python train.py --num_hidden_layers=26 --hidden_size=128 --num_attention_heads=2 --num_key_value_heads=1 --head_dim=64 --intermediate_size=320 --vocab_size=4096 --hidden_act="swiglu" --norm="rmsnorm" --norm_place="pre" --norm_eps=1e-05 --positions="rope" --rope_theta=10000.0 --rope_fraction=1.0 --qk_norm=true --attn_scale=0.125 --bias="none" --tie_word_embeddings=false --parallel_block=true --init="normal" --init_std_qkv=0.0436 --init_std_o=0.0 --init_std_up=0.0436 --init_std_down=0.0 --optimizer="soap_variant" --learning_rate=0.00513 --beta1=0.95 --beta2=0.95 --weight_decay=0.078 --lr_head=0.00535 --warmup_steps=42 --schedule="wsd" --decay_fraction=1.0 --decay_shape="linear" --final_lr_fraction=0.0 --batch_tokens=[32768, 65536, 98304] --max_seq_len=1024 --doc_mask=true --train_tokens=144800000 --max_steps=2438 --dataset="wikipedia_en"
Each number is 128 + 32 x the weight over its row's rms, rounded and kept within 0 to 255. Layers, rows and columns count from 0. Numbers have three digits each. The size before them is the row's rms in percent of the matrix's.

# up: layer 21 MLP up, 320x128, rms 0.153, rows 191-207, columns 0-127
# down: layer 21 MLP down (transposed), 320x128, rms 0.147, rows 191-206, columns 0-127
# gate: layer 21 MLP gate, 320x128, rms 0.153, rows 192-207, columns 0-127
up191 097:114064123141146191071153152165126119139112120124167116096104156131126129077140118129165177170127101075142112125105085125112137117132135103086113082187098164135116122145057106083133065120208165157116139072144112069177093101062122135175118116157131162138109084114123167163087089139108112142162158142138152116093118128133118115148113092219148122168125095070155211153115119156114110063115
down191 098:074088114133148158107133116151180174137074076104155148153126188105147103153135140127154181106115101080109122161139130132081155084134096098137112099136158107145147163128071128100150153081132124111229134147136161126082098146084137092159135107111115141077074116124116113143175138143094157169154134180031091083068143054135084109169128111116078106137144197153164127126133167129158144144093
gate192 102:127096095140163116122138178104154110129140122051127139091088145172068158098111146112179156151115180075080084088125116131131116160095111104152125149114085087105098176112104163202064129160136089147089139154180118111061150084131150197134137100129172148179094124113149083137125105094093097134121134137132093138078127121112106152112148114189142154128166118108052115175068112137072112067109
up192 096:128145122099175095141088114171119136098138143084164131196153110126133165122103101092109168073163106095157155117152108122166159062129145124080186084095163101138155117079131128151128141119080176152054120138060161101128086126148157162063179144154111114177101145116181145064199146116150146114102162179122084151110128086112079149186143138140120114181097103160131118115101118149136061157097
down192 097:092107120129163065105137150140092078159103141124087114119147147180141133167099081102193110166096136174166139115156190069120175136158126090156070129132111104140195090111054069073151112141145085093128101104129094142132119096074097169083132125129137142059156154075126056085082144121122112152093079079135134151133117121115141174136101145113100126102122107117048114112125134156110078153127
gate193 098:130076132082122150079097110174148113133155168117095162194137145135132128190136130142091134093185150105129145109122104153103115141109064116092153094142103119073124089117221175107128116128120095065151204070066088107107111134188118144124130121131142190111105109129107140126157164099168165112149143180114108069121098058127164076187110125172112144132118169111112093092167129106118156083118
up193 101:139151169153157119173141189147163148118116252181167123171155099134082145119044126128156127162149145119138104135148120167173101111125084154185116104131189151124129126182096095193168087136106141119196120121129092166113126134195106099145101150080165104117142116112117129089138178174141093132142047127127151132111149139179171112161121141139126177109169140134126108109091125130150068119107
down193 103:089133145180120072162099088173116042075138154157164124122140100087175138206149234103144090141179162174145093155132135203162166145131122148115158142152141156141118087140130165150128190089195190112102087114068086185135118100146135103121142081123154139138080140089108142129090139078115116152188166107127115127142122146118162137115115103119150116151117131094120111156094145105120143110113
gate194 093:145091127072062113161091163161109105177058081152139153101142160123112084124110063205083095153129116131141125092141119132165116130091091085179103133126103122141114170147170124107107147100071100111077074153083126091091184137138085151110086081173103120166134142050132202155110089140101155169143098107096124128102126096107135159135187139149157135153146159157167173121152113129127097095170
up194 100:059145117132154116137137086146127121138111099135163131177108117166149167157135131111158133179120097134148145144161182106078110096075160143074116073154114164137125103059135119145135071168136147143160160099077140117142043056105168126163146140088145183070106196138133163137140142161152107167072088156203150153134098182174145125139116147114189130131177171142094144184115151121152132153126
down194 099:134117113177101109114103239082119143181098116162151094104180140130184143157144225151141081160100169136106095103136118130099094148129179199157153140184122140097087144158120138150121119121091150129130139166149108116077154116142141129112105127152135135110145157141109164128095148137126098147210090131098111151150089111168074149103193098139164092139122091154159174154106106073201083103118
gate195 102:178141115151090140151134123211107179084099121129121110087174140145139116081082123076133111107139164171125155179091057116147082200114128182151140095167125110140143090062156143076082137119142085118095141140127108193123102157108143111147124165146104106174132156111153089142129144126130139131135113123145184113084052210102129126142142224114096133150140121134105123131124057078130120087116
up195 100:080080128176178114102166139143148098152123147125157149136096133131125115185137096153107161112116105129195148084146077140107149131051122085111136110117162143105172183163132141175120098153115140117147136166084145076136155118073073111142093180075151146083071148123169175090179105125158154086178077144149084168211107139135123135073158143122153142078110146201145121134131170144094137169130
down195 099:100124121189106124065159151155145094101154125154084146138121123125106113139152119126120148155178133039105179116133097114108056120105157167102165141141101156142146158118131121124138147150081154076216151104100135093178167156162156092125142149104209086129115134100136105079160135070168140096127158062128132122092133125148068155097087136137154111125165152084212142075074127116090149171124
gate196 102:134148119115105135140082093157095154122119145110133162115091103126113147096141149162142153172142115102110078139181116161093070106095149149106140123093086187120060154157133120156074188160124102114130061164090189067130094138142208187180086133151108084154105116104180130132174152149061160119156166129114112142094114144127105125098124105157146102171073155067119167116108104108054120163170
up196 100:150083139166123154123146114133064162193126100139093135156129114107153143128100114139098138116171148133131193081062186191109129082114175162123154105074129169099158098110128148155131213125129155180107142158124172115145129114118171127124131130162073162130126074096094119122146203127175092132175134138170157186102188140101119188177130149111069178169138127119112153164150170123117111181119
down196 103:146158133130105158150145144128174121172146151130132184128143123144094097167081182180155084140113178164100147114088095085154102116121096065097122048137122134152049139117098122171102183152127115095125134109122102063153056119172129135119119144103152136128136098129142186124110108190142143191079145206098123105212123149173140104150072125150166084116088130103138164140104165177124109135123
gate197 089:183187163129129150133164147091141121104177160125111110171129159148165110165177147127087146132077145092147167124120148118070136149182075166090124184122120077161131147100142100114119122135129148108143124156109102108120147088159176103109128134118107120104105068155139137156145155125050116130152179149084189181138167168048062127177151086136120145163141131043110150168157125142091082061141
up197 096:065155133151132145121152107140150115161158161120112098126131128138096064138125129097153180106116118081120181147084096162137145116136106116098137174053078162108162129049131099079089122103107084102153131090102186110156156113076091112162099166097101105144071076155114119162147147122157150171126106174130162112138192081108149146177158090063114108095127138070109168086132096187071122162153
down197 101:155155098127136119106128075125255139087155109072122147131130088126139137138147164123152124140113148103068136100132097155074155129156140042133160141139131122117210148141126170187181153109125125112126070158148150075136124083162193131134126098081190124114117106112107108125118119167147152076137158065169130184127117093166124133084139168144109132121140125126139142153150162072106123138115
gate198 104:165145113151093210178120183131170145181164178127118157141096112142137148111179151152152146095137138148148116178085055129069140150140085100150110082102131136116060095075135088126151162147120097103123140160069180128204159135142140105154188113101189170095173083117155117136117115091121123085113134108202150080127134104143130087132167147070117121124117148142183082120147150116103174118129
up198 106:205148071118110149135137128171113120129127126168156239137116090172063128112208106094134143144128154123126138132121054133103113131115167105197134083116166128140107115116155098115115106178168179119086092114174122178149150101202210138121170129133166115119163111176108192134075114133090121144124164142165118094125069123118146076120164162143111108098102107140152109131126155168155130139113
down198 109:106145138142138156111129153089113125136130149120156199123094129092059097130126065159141103099134099121152161122130029114155093136135103104139111088084158101153116154143196163126124141159181117103068133152117149131141161139126165104167144091136175135126173092178123147129116102141144115168114148115120200077112172081100122120068149128091189132104152139110089026107212158073128132099116
gate199 111:164119053177099196097060133136132133146184075130138171135115107124178075092140146140104146094131030067106145163141169127078133096132086116143082134138127114120147147150154132136095110134160185129214061113135123124138124116139136109098115136111141160100141102143198163152132153099147125235101128133100106099141117180120121191155104149092129153105154151107161114128131173121147160096125
up199 100:145090177144087143127153063138136150162133100172177143167134143066116098112174128113127113100098101121122117140175125166126136114121089079116118116111097125078094122130160178129092085123153084152108166138120163136104194137077134091134153133148169174192070102146111142159137137078160147107100126052153102093168181152061180055100139104163123168141142136074191152158156101137084178124112
down199 102:099127140173128162151093167125161165154106149149096113065163107128118136110141149120102139148153139175129093164123104123150175107116143058141147121143090060158126090094096190145157098156091141109103103141108110110169074085198117170196176073118119082073136128123163132138187118131081150145138062202089155150116107114176142151105103112083124093182062184146113115182134125093134123141121
gate200 097:113146146123153061122123130117176110152151163094166152159062180143073131138116096148124131106117123172132087146190044115111119156143200154136121156145143143133124209146148132127109141104134136122112141159089131154162156077149118150098143151144142137172150134151156094184086147128134099093219084119126116087161084154117133117113149137094117142113150214132138120114117161050122128171233
up200 092:133088113167187160170128124104076145118153152088111108146083101131142188112103146146171087133094124117118124141152120069154019161106131097143136098103122137112100152090114136129167106119091121195127134080113167120067131077124147175096133070076120155206180139121159086111057048166116054167122155109094143132135123123109095129100084115094118146121132146139096155121092135091122122139168
down200 097:141111173165087095161193112134156174063164092115133090165154145096137126103165182145156109130116182140056202150145123125144176135134121191084147089078091126104166101148129095091122136115130111128109148059096157148097100121115197111109169132165123173165111135111094127118132098075069173098154076136083058143126143123130076122136134112117185127123146152154151129113064092086154138102097
gate201 108:112070133144087186147150089097122102128085088160097136148175107120115148160107109104129096118166129164171123177091103135133162086108096078069160136128073122107189141077073172135051135201164105090110136166090086156133113149107141145165147174134130123131119081092142143134161133104151142050091084153082149152079177146105115134091142185144143131147121175105148131062157187145110131140110
up201 102:098131153104127110083105138102141108174097107087167117125188161163147090158115109099158119128107085137141125129124068083088127109084108124147108095193149112193106192018101169087137051148129127083101149165119113157120107104130127103147140090127127098136116079141086160144099145160171079118097065118062117087136129152185086106114129171173178102134127103140117109109128103164173152077137
down201 099:069118128142115100085102080144130153153182086100145094130119119081142157119107115090120061095179097112062104107152118097120128109148178148109116131137147171094125131107135141019155090125142127162140149150123092129134146101061082139095145198089167119122111093154075087154147157075115074086203088133184129127172104124111128075141132133111080118196159130148172127117107167125159150160124
gate202 098:070140080122178122132134125168176135092143071133101091117177135162097113120126103152125059145113095147074153181123152088051077145167144123096106113155153094116099111043188114105122112088159106199135128175113167144123145135079106104123129137105133131153125103155117129141131105131151111169160109181098179062192135114140082157145089082137159084138133145120131045180152126150161101100137
up202 101:104148075190114090091096103124088147128164192107123124071125160143130085133154157125036124155080082100112142136086105129120091137108223169119158126087066103111108172122166127118114088124151131155140134124150153110109159110151105118071129071142160155164097143097049113135158033154115158159133191138122140126073122115163183090151117107165072128117129126121133145140091118129094157116125
down202 099:110135168141148135085106129141141069100077169056108151135110128139151151075070123193167105201112147169195116116115084158113127186125035105181121099167160114092078141150089146176142121140093112089161102089123101090066146101119128160117129123146129106144187184138165142121096110144087098146092112081134102162129116170108098138164120146170105073136132138147092122107126108122195120153161
gate203 113:114145142111096150126150144144114178169107190091139173147104151110190120102157078121076134162122165109112146154093122143131113118095158145113110069133140094149189120123110134123103102152106113161210189141144117219132176091127184153116074167110062163140129127183144139124109192111146083153128134138138125110144090184131200088168141096099080142149131114122169149088129088161055119095154
up203 102:067125108097132138121161103145091139063128159125155138122126112198142151126110137190175141089151146137144036142106148131092166140140103057129092155138162120101131143085150079155181084117118172082109157117147132115109066151078130146095143150110117111187082113186117065116174094114179105103140099063089179103163159126113115154131127195167119170127120079105131166182161155147144121106115
down203 101:069155046100129092118122148094155133125087105113122133128115130107119091145092009129167192098107154092077213126142130127073135217180104143147176114169103164127110158114135129090145115101138131101137125115189164122126109129116156106129141068142118157101119113127167107125170128119122098094130088139062106075133163106115125084112113131115081142121134162165171187152144174074113109099124
gate204 103:106080109175131162099154151203112114159101050169088155135122146137161150131169106111117153105136113163181166146092135116107167080135150108144156134108161176186110125104110063164093162179168141108130047129212124144095150140171115123074129103083151168141182144106077124156071134114126130156135094175131144137117092128098124182166077194123117172164088134141141142141147145134126106107083
up204 106:142152054095130097117087170122144166112135141116122112103146154153185144153139081087120105047091112137197084158158147143149134182158098111074119167120150135168111138129098159048160135111071139113162141094160144105184157104069090128074118116061130102124120141124120151154153108138116123105157103119099087105138160137137091093077158131131173163102115093170180137062188088128061133139158
down204 109:117095112107152112120092123155139093138187139168196124116117161100083125132143091118093098093132126116138126088124170133153162067158114102121073146100137173114021128131127121077151171101123139193100143184119145066130136122109139115140147169131056069134110163124174111165129080153109141141113141153155165077133166128085156086074170071125087127134127117120192165176138141130045151117106
gate205 097:127124120097120090119113132110128150124185133157125161120133130155161086136141077147155126109120128130162151130179141104146144128077154129142054142189090102128069165177153148161143101221127062122150146206153092115159165142120152100126116167114162108135091140127122119090090128090110104122166119106166089044124181162084081132158123153196124117089120122093098160149055093134113171091055
up205 096:136166143129128113133164103198125088157091101128186095134167107091145119124148180133172139121130143110074150059151164102189162117099158165074115152108105182067150156135102156107165128081170137161117082116074136133112156144093204124098115145114138180080101139151155125137113157148105118074134154093159121082096186157202149162075173088131178086087110077103122092109120147125151133130108
down205 096:158083093153119144101155084096162096140167097094083101145120155184100136098096155144170110108147091059029177132049104145160093124126120144143178100117149166135133096112177123142098108150137106108175091117153141149125144180101172100136092181150083168168111103149108094132119085097193137168067083157130160129083101122157117077153103143142144150130169150155100097137129072089156140158098
gate206 101:076112156170171173101113209090092146150110123136107185102130126200115089159105113132108147132115104140136118120121125106110116154089113118107176161149084121051121155115148120063149159138160071098122127092137160138078091125133187139191164171174119181171132131181144133157089093152117138123164065193135127094101111086112128137169145071151132060122127119097094185178120073131129134135100
up206 105:145146182128103108065084088105125082165130138177133138091109071098124152116116125159164103175162114074125115059138136167106117134178142169122099068154142134135131123142153207068121163105094143123123200085104116134113082100083144133100180216100112135088120154083120134104198141152150118112120145144108136056142141095101114145167121143160133109090121129160092141091090128070073147121177
down206 105:216143056123218125063127100190137133131071141142157106111101134122093077087133130157140108076170084080224097112142103133153131122115138127164119124113107079130160100157084117137114120186093073089123159182140088100102075123138137099103114101084149130115127118141144068135113109070143074126117139146123135126145096153112110106155177147098093111134074057130089159099151129125127133113144
gate207 096:106145176114157168162119119180109114176113148215116152126135159136165147156158121130173120149138104142129162130165097103074119099165157139180111153118170144168121086120084124073142154154088083129125138111127113144195087159177172052106157109128122103110114113110102168196128161133088130107076108159086146169150089202128129111180127128158101120121132168105179147143094065067149109147198
up207 105:167179113125151131135096050135136158094140105117131101179148069093065155070139132171083123130118198163123138054082116171158108150104081150129074183074146123128141179117122115143175155158147150091144139111088172139161080109179124068093165170090092130124155093084157102157157070170145161111110082091131133148091083125138144082121143148140152172116106093155154134154111093119133102120164